{
  "n_head": 4,
  "norm_eps": 1e-06,
  "bias": "none",
  "tie_embeddings": false,
  "lr": 0.0009,
  "beta1": 0.9,
  "beta2": 0.98,
  "lr_head": 0.0068,
  "doc_mask": true
}
Each number is 128 + 24 x the weight over the matrix's rms, rounded and kept within 0 to 255. Layers, rows and columns count from 0. Numbers have three digits each.

# layer 7 MLP down (transposed), 2048x512, rms 0.0281, rows 14-63, columns 192-255
100081097113155133125159135100133110093116115099212119097100144078133107163129115133131098165141111153104114108181156117127074124120126126090090147175102133132127106166140146121146150135109114
145108105106101139125138127141129109160113101133131141116149139135131134142188114105179136138132174127144130123101151104112132132129116127105116119122164138147114105089087154141061160119162148
124135161116122122074125119129138136150147138141140109112147111120139132141128167144140153129133118117122132146157136110116132159112123095156132123134117162131122176079109127154122149108103087
140109150086114120122102153140126093134176090081078078163101146134132105118150155131116143133113125129099166146145143132103147110135125128123139156131153117154147109135150086109112124137116135
124161122126108120130151098122145076121139113155231155147134120151169133097136107145103138138098133123134141107115097104126111130125136148109141119089162131120176131134151163160140181100136075
122136125144081158133168121122132088156103110103169118151136119139131145125076159096130105125122147159120149137135176128182117126135129123113111150093112146130143126119140129125131141151170102
164119124122086091124148175121153133126136140107128105164130127122111161130100172101119089098075091089145154117104109169084135136141143122120106147123117150107139123132152110096140127117130152
134153134102071163100156119148158161084134107183134112144111113129119146131103162184158141138122147205149080120120094122099124121126148130094143171118102138099168166087133099155128139100109164
170084118146131106134064136143160171153143156100179119101145136133142102149152129114114052139150118139117128124116166120150148133100067146108144107140088138122127113111146114163106136166138154
123109105129151140109207105095102135152135094108126103127135131115121104106091188175159134121112182092108177110140133098110132097099118141103156121117147114175159158121097127112153119149159145
145130125118161146121102142122142188176161143143203154172134140134128121115132108116110114134121110135096124103190101119106138153139115108135097137112138160098134157090070158091120113133132140
123084139106132163118075118159111128090115133085189124141096186152086147132142107135172134158137112141147166099128122102204113151135081116115062138118100092143112144130157109114146173170119139
105140119138108122131121135123106111134130132069120101112132115123124124139148083161157113094117124109155130127124112121138107115122126129126145089148114126119145093145136163125178131137117149
086112140124130107104094136154164114155158112122179116114094136119153177205135063192113134081106117112115154142149105113130098097076112170106159106140133100141112080135113107165129142161125143
134142096150114120113093097138106100117118152153109156200093129143135137107069119147112149121136134118129124124132150129179140113135116124145119151099120129152132134115096152130115106142185157
064143099142118186109148121129151089121133165144151149112109108111207127115061117150181103120122144109101102149141122137124171175125157147132124152166142104103048131156122190140156129070117120
120112090141111148104158156133089162128136109112193132082143085085134127151133128122111169060115103137084125153116173105111115148146135071166099118141127173119145163124125144148117105117123171
103149097127114106124131130164105095138130136113194102127128149133117155128132088089104131115126134146122133125155099103115169104138126133123161153088147093156094140147171090123109143131155121
131118129147096115127113147127125127136094078128111143086103114118123124150147053139139103144082116114119148095129116146099159099130135117133127157126107173114134158148127108168142083178135144
105164117096132147175109069126136098159073142106184120147116122114122111128088142097121094136111118145095111136180243158119120127116119094169132177102122110127172111153102143125141125116152159
149121110106095111137113102124160166109108141119109168108138111105130189138138147153119134121120138173103126151135085123091149104118109097125178083083128159139118160123139155144134178127097136
175105118115133057158166119136067139137121125132065141121082117142122145120118110117126127133133097146089112106099122158113134180119130105149118104089088142147128118088103093140156167160099132
134131098144134112113099115148104147085115164093119115124128129151113158154160127125127134106140121104113123122166130145153164127146096140122121126107114112155125129100104133145112174148095159
152112141111097159112154117119108157114129110134159131167129103114108145128139144085134139159132131129172105170113095142110119157133160144174142111144106137123145109103110185115089121104122110
128175144164105142130138123149123125138120105170169126117121105140097125149107111162098110123112131102106094125116146108114143136147073138126096108092096164117118128163137166149125146147147165
150145148106140108120156143133142180155156136133168140132135134109142128102152121124132141143081138141129144129113076177122157144091136089110113144161159101118133148158114099099091115098147129
146139075108102138148119138136153147146106106095186097127119100162143108116145109127175123137148141136128168138095161142154104105117096137114103119096066134126093136118125138129150104106122089
095136126103129092070109072138135150133138128083141092156101136129134132118124095151181080135091149102071106152093137146143131140123122121141119128086129113126133078151158108140150094147113124
131121111126123120092099114104105094123131130132144117136113134132114157124115131091127151131134141155117157131144117174127120115125079106095160138116146126161089108083152098112104133136119159
171182125113121109116114127153126129126154123159230159147157156100190096110137122157132141113140133097117151151228201128112136128138135120183118117106114094102150180174107103110171127126194107
145112165130133093156137113123132170114129143089083102137163128123155135109137115146173061151111182152131104110123177161149094157152133121100121121149127129115129116179152147108165139140091150
139118124106086149166143154112154111123122122147116152139141100114128144121145123105150128162112135129108154111127092147138111153124139116136126166135165133120098148134148163151120156138096166
109150088141163135147117122221157091164152067148148160184132144144115123100118110110122135115137125121135150099146115137105162107084089126114106147081099187116108162112122115110109123132165109
145117172148121089105096090119143133125151148130134127133158110135111109132155175148134162109146130125092129150090191175119132150125102154094110178105128148131117122138134096120117122135131147
107110123113124187133141135118133148163140133137132098140097130149149132176104156163107121152091146154116134104186067133084087110141122110136102123137138139133093122107109126136157098131140124
114128096152106159120101106106059106134093138119156100121113101127147171142118101152143158099114139089106133182119127158134127140092104135126104109161133150122083099121111146151157101125141139
098130077167120087114162121105123132058107149104124131144143171159129194116131101157116165120116135167125124116159109098165148116071154158105152144131114151124128115117119140142132176122122142
163130124131128124137121131134143137079144141138115116150139114148155086108138096091131109125165168161080130149177110137147165156141118155126161194156096165117138098164134174167146133102154135
142141105133133143112122152105115164125118114120108138100142121131137053124169151150133123119131132092130112158128104137182115092146106134093126149146116089116126127163162091172133138153131122
137126157115144069128114147112133131131145149144111132147095114119111130123140093102095178088145149115116107138132121135106118148177165129139127174124168129100086147161140117122117122124140134
131146103080126115079109087171081073164085163124121142154118153146146136090146164078127104108082096094119143137122129161139139176115102146119135176100112142168097097136126112146081128077117118
130150151137156128075102110136119131130117117162163127144099161113114147175136154101152106159115101118122125123133150123126114091127090107106098148094144150108114141135148131116181123136142135
131129109135106092140132112151133133096136126134104156188145112110095157130148124112166102114164084127133138147110115113135091156133105126121125148140124138121107152147096134162109119117137145
127121145133143107196151115135112150182167104174176116122149111170133101088122148140115152134121110143122161121133156139091126105138084141106147157092146125103126149108120099134101108108117106
122137106144159113153139114153136124095143133151126144109116139139125179137149134168147139104148131126123074133127151133136129121154153114144192129155122109136156147072141120108135134169141124
132146169102145118112122128153157127138117141145150091160131103141133111206096125097158125129138149145137095155039180142126167115132111149139125096139123129128134091093149152129128117106095072
118109115181086139108140137159125165109097132161182125124148168135136177105131135121116124088088088153162169107106150151127129133170137127102169128102172140150151141107156131079130120104136115
125151081129092150140113101153116143109083084131136128130168119136152156149114108146146079107118143151130147140112129155145121122102178114132124129134119127128138103115088152131119104101117089
126130162121105145186127073137148169114145136163194117177102107142146142136134148097163110120131186124122167132169147142174128135121115137122159161122129148118104145154145132201143166125119106
119076147114123138102128093133142160161121094111140140125122120104111107162111147159140156159164113158140153131090156180144151154100157095153105093123080086135118110094119180085124123113122135
# layer 7 MLP up, 2048x512, rms 0.0305, rows 15-64, columns 192-255
128104123107132116128100115148151100120122110143133123143120154098093137143168140102142131113091116152174107115140116106141097111119144114091166147124102079107136156103092140135087132104153133
139129101119118082128105140142138129105153111128121136140148156112115113113134209100111112107088134117160135139136114148132136120120140126167145094184118096125133155132098095121129124126131154
115112119063116127150097166170127157181142083174115155126132095139122144096186127156097138117130116084124159073110107123124156103110134147099122134151159124136135089129134117118147173117183142
158101130137135118160089177133144130099133111108114109140157134112136120137164146145109131140124132132154105145134102113127110139141179165141153125129121113146102129124124085114133133170073105
172111124126108110138092083117123107127134144105137131133148149124064147109207133123112140122105116142153091142159130096165116086112120145160131115130125125158130138116179151170087140076144151
144117182157161158066142141074123122097109127135122138124122136084124132115129119123107120153168104124112113123146106129139108138106140144148098132155089112169099123170135121117125135143148084
146157115093117144135151122095102155143127100106049186118130145132124105131115116157133162155124100107127137153113099129111140120142129155072090119112058145150139168164192134133150175109156139
131108108111151156157135131106171119164173100114108158123170111129123106155140141116109108139154104160094132122140115149174087092084117084098128152088107152103170147123128170177088131169100126
113116141134126132130139181165131143149169128119127092138159081082118155163125129151096145148117105108104125145125121115121169139094149148094070118100106102118127128169124180143118116139081125
122127123121119149136140121112181089102141162125128139112103116120108122126107128140096128106147096156147117138151108132133158130131122143089143134128120117172126103167094114118151119126110111
098123081103119132183108123123106117113154133118135122145150094152107137156118133121137115139152098112141194138100110131105161152136139175153120127152083097133113105134128051149138084148126148
154145133098117150113094107163134100151131112135094112097137146129149142118089115143128124106123134109133131115155094079083135132154120132141120138140100113129119141154116122103146124133114136
129119150105096169134103122164100115170195125160110152147088132156130158112089130070117115134103104097110120104119088144106144135121147138106145135155139106109101171180131109150171127118129125
183099135129101077165106086170136127154128097165127120110095147143135106126172136125134122184143075127178092138138111115154112103069116133110136128168133158150157111137143098129128157120132135
178124140148078142121073173140130133154150119158108162113146102123153125139153158159135162119136098106135138136142088080130159121093158140098136096093064107126147158149123126152163162157164138
161142117098123167130103128165183146117117100108097097100173143125152118183147151160121115149165150109164151146142134125164110138124125132089129116147147143160123131122122074135139148180136149
128125144154128120121138172113121098107148129120142136166131122159135141121085149132108098093128127122108144158161115122114118071117108097151119107129106125108141134104150118146149132157141179
088108146118121148123081093129125080105121170158124165093136143125124122130136128143135148117112090126147130088101122150121164098106103147136160148166122120156112131115143093157152124122147154
194102123108115076134083122154156098170123165113131153144121148126144083108150155123143101105066092133137193111175104155147128101126173131113175144116157095190097131107125111166120127096151121
096098130096096076123127116151111081125129112133148100135164116122062173121157130114107134103124119160127129105116111130098142124106130108192151150115152139142119107136156109130127130147067123
116151140110177094157138130095121144117105121132113143104152094161124082045099151158103128146192114126084119148136125105109145120136105123179148110091122135100088138077112114134152142142131158
126126149148142097128123114136168095135135095160104124154148126115095104105105118118131109115126150149174131132139116158126112145133121170157135094138108114145136129153134132141125106139149108
187087134122123139153121109139140114151128152128129134151089086113131119095176168099131184108161084102118146150109114134134126129140154155108110097104097142144128201119113138128168145136144152
108124170100161122118131143160129107095132099166105136118104110156096115147126106133139154087135129122135103125105130104135145148112138136117161135133114084100107167129116105114112112151146063
145121115146121120151148126137127147108168115156132151124168094135121134149122108136123133096089135116161132115122128140097121089120132097145134089093165086148168148165166146169108122160110133
117115117170143062101118102123129109129122121157116118143141136145124128128125102151105133144154132131144142110107121112149158135161122102134153121075136105197156152122119126174136112152113144
136104151119150114151118089157149127140122112100147140123107118117138135124149116161094127147105054137172165134106124132111154099078179108106154144132132114136131167109118077124134183158124135
150114126103118084131087082144120114125129124109126155111137122101137099129137130174132100140120125098174176106123107087116131127140142171154158154070097094124106182155137128100141151149099095
160130159178162134187142106120133115070094119134133145108102130155152117150163119121140138147157099119116119145155123136159093132130139161152119108152127135150124123144141106162101150131100134
138096128141132131134154156124135086168133179152110127144110153149127168139119117185092128125146120099141121116133106139129081137177174108149084119106107083123145131180124126128174173098114100
111101139109121098164123167111157111144118182138124154135162107136147157105148148170132153136137071118107090099118140115131116141104113149068127131126117114198139163125147130139159137122095133
094094098132104138142160092128130107128156169105108113143146076090143110117148133134150136141108129124109102137149098110199118120135128105100134118144100135145161124178146120116123110161118122
121148141160141128123114147132119138120087097173142125126134119165117094110131189121124160104110149146128153137110121145124119120126142119135131139092085135117093130134138119149148170124104099
098099113095139099130150127162114128130109121174108125149148143127119135120132135124136152156135140090137112075155113140161098089128141173121126136097086105177135101087124098153118161175118085
155111104101117142147093101139088140138109089114103117121118119187125103103123198158168127079169100136096155175107107121158118103152142134110114071088103154159134139124146150131119131127145175
110081191150124095160132152129171122135126131108109133128137102155128122152142132137108149139125148098104093151114112136105157124122150147155090154147151101093122189108155123116129095169098123
101144137136131163120138142109166139128155097113115095124145131154101145138133133152122183121142133102146101103133108137166142132128143118147145142130118157150128139180133146111114147140119107
131118153101158121157113149118139135106122105150099127123139141087106143163134138097100129108123131141119123129146123131145089150080115120170093111136117167119131125159104141112115088191107132
166128130155161133112151117124140123120150134148117129140155130126105128139148114114108159059102120143112139094103091166104079137131128136156127106110106116132092147144101110125137132144110135
173139131120119148123112108097105142117105082113088122098113119138132127092118206152122111072110114132109110129152114126147125096126149103184127131153119124162115109179114144107148123118110110
156124157108077117108126155145129102146166141138100118163121132087131136130126181135145109130104145126125116132111106149129143124161130122119139134107106127130107115106120087127119151150124120
131115111106135104132118135111102149155095118189098150094106093145120142112128149155176111130102101131096119068119114113154153151146121113110133114091145156136106130147132105151100135120101165
138137106138108175125104137185127106129121117137138159147145144125113139106123154161134158165119136121131117128152129123175150111109124117131165143113150117130145161134133105177093109180096149
122101126142097112051098129124120107122111155103130105171095099119094099144137129113122113148099120111136169163119120143102144152113120142096103084137120162155120120187100138156121100103137135
151110118175143127195125127107129159130113150151098133135129118149144097139162151121147128106073114123132129140095128102114133103143141152108149166121097116085075188098134110190106117137118182
120128152173102108101186125114116103170117142108106164130093137158119080067153130137136162169118145142110131159109116141124149067099125118119123149116167169154124128172155144150155156124142131
079110153110134127111145112142122111147152097139132111123119121101107132146141143096121143137144102119113123106138103129104135142106129165143095105123104126109116111177102121136129141109167122
077120115115166111142137142130074121145105125116129199121131133128135198135128126130143097141190134075120175142141123162151114134138153167148123104151147145166135108146132116160091130167103138
114126122081124130110094143144135152117115160140128131108097106110130110142097176132120157109105146141103139137136100131095127130117122154164127166141124095147079125138112102124135127120122078
148094143135150114115104108165135162130133087130125145118150129102093135116160167136134215099134139124135140078108113151140143120132157120155112164081123134185101160140156088144119175137086148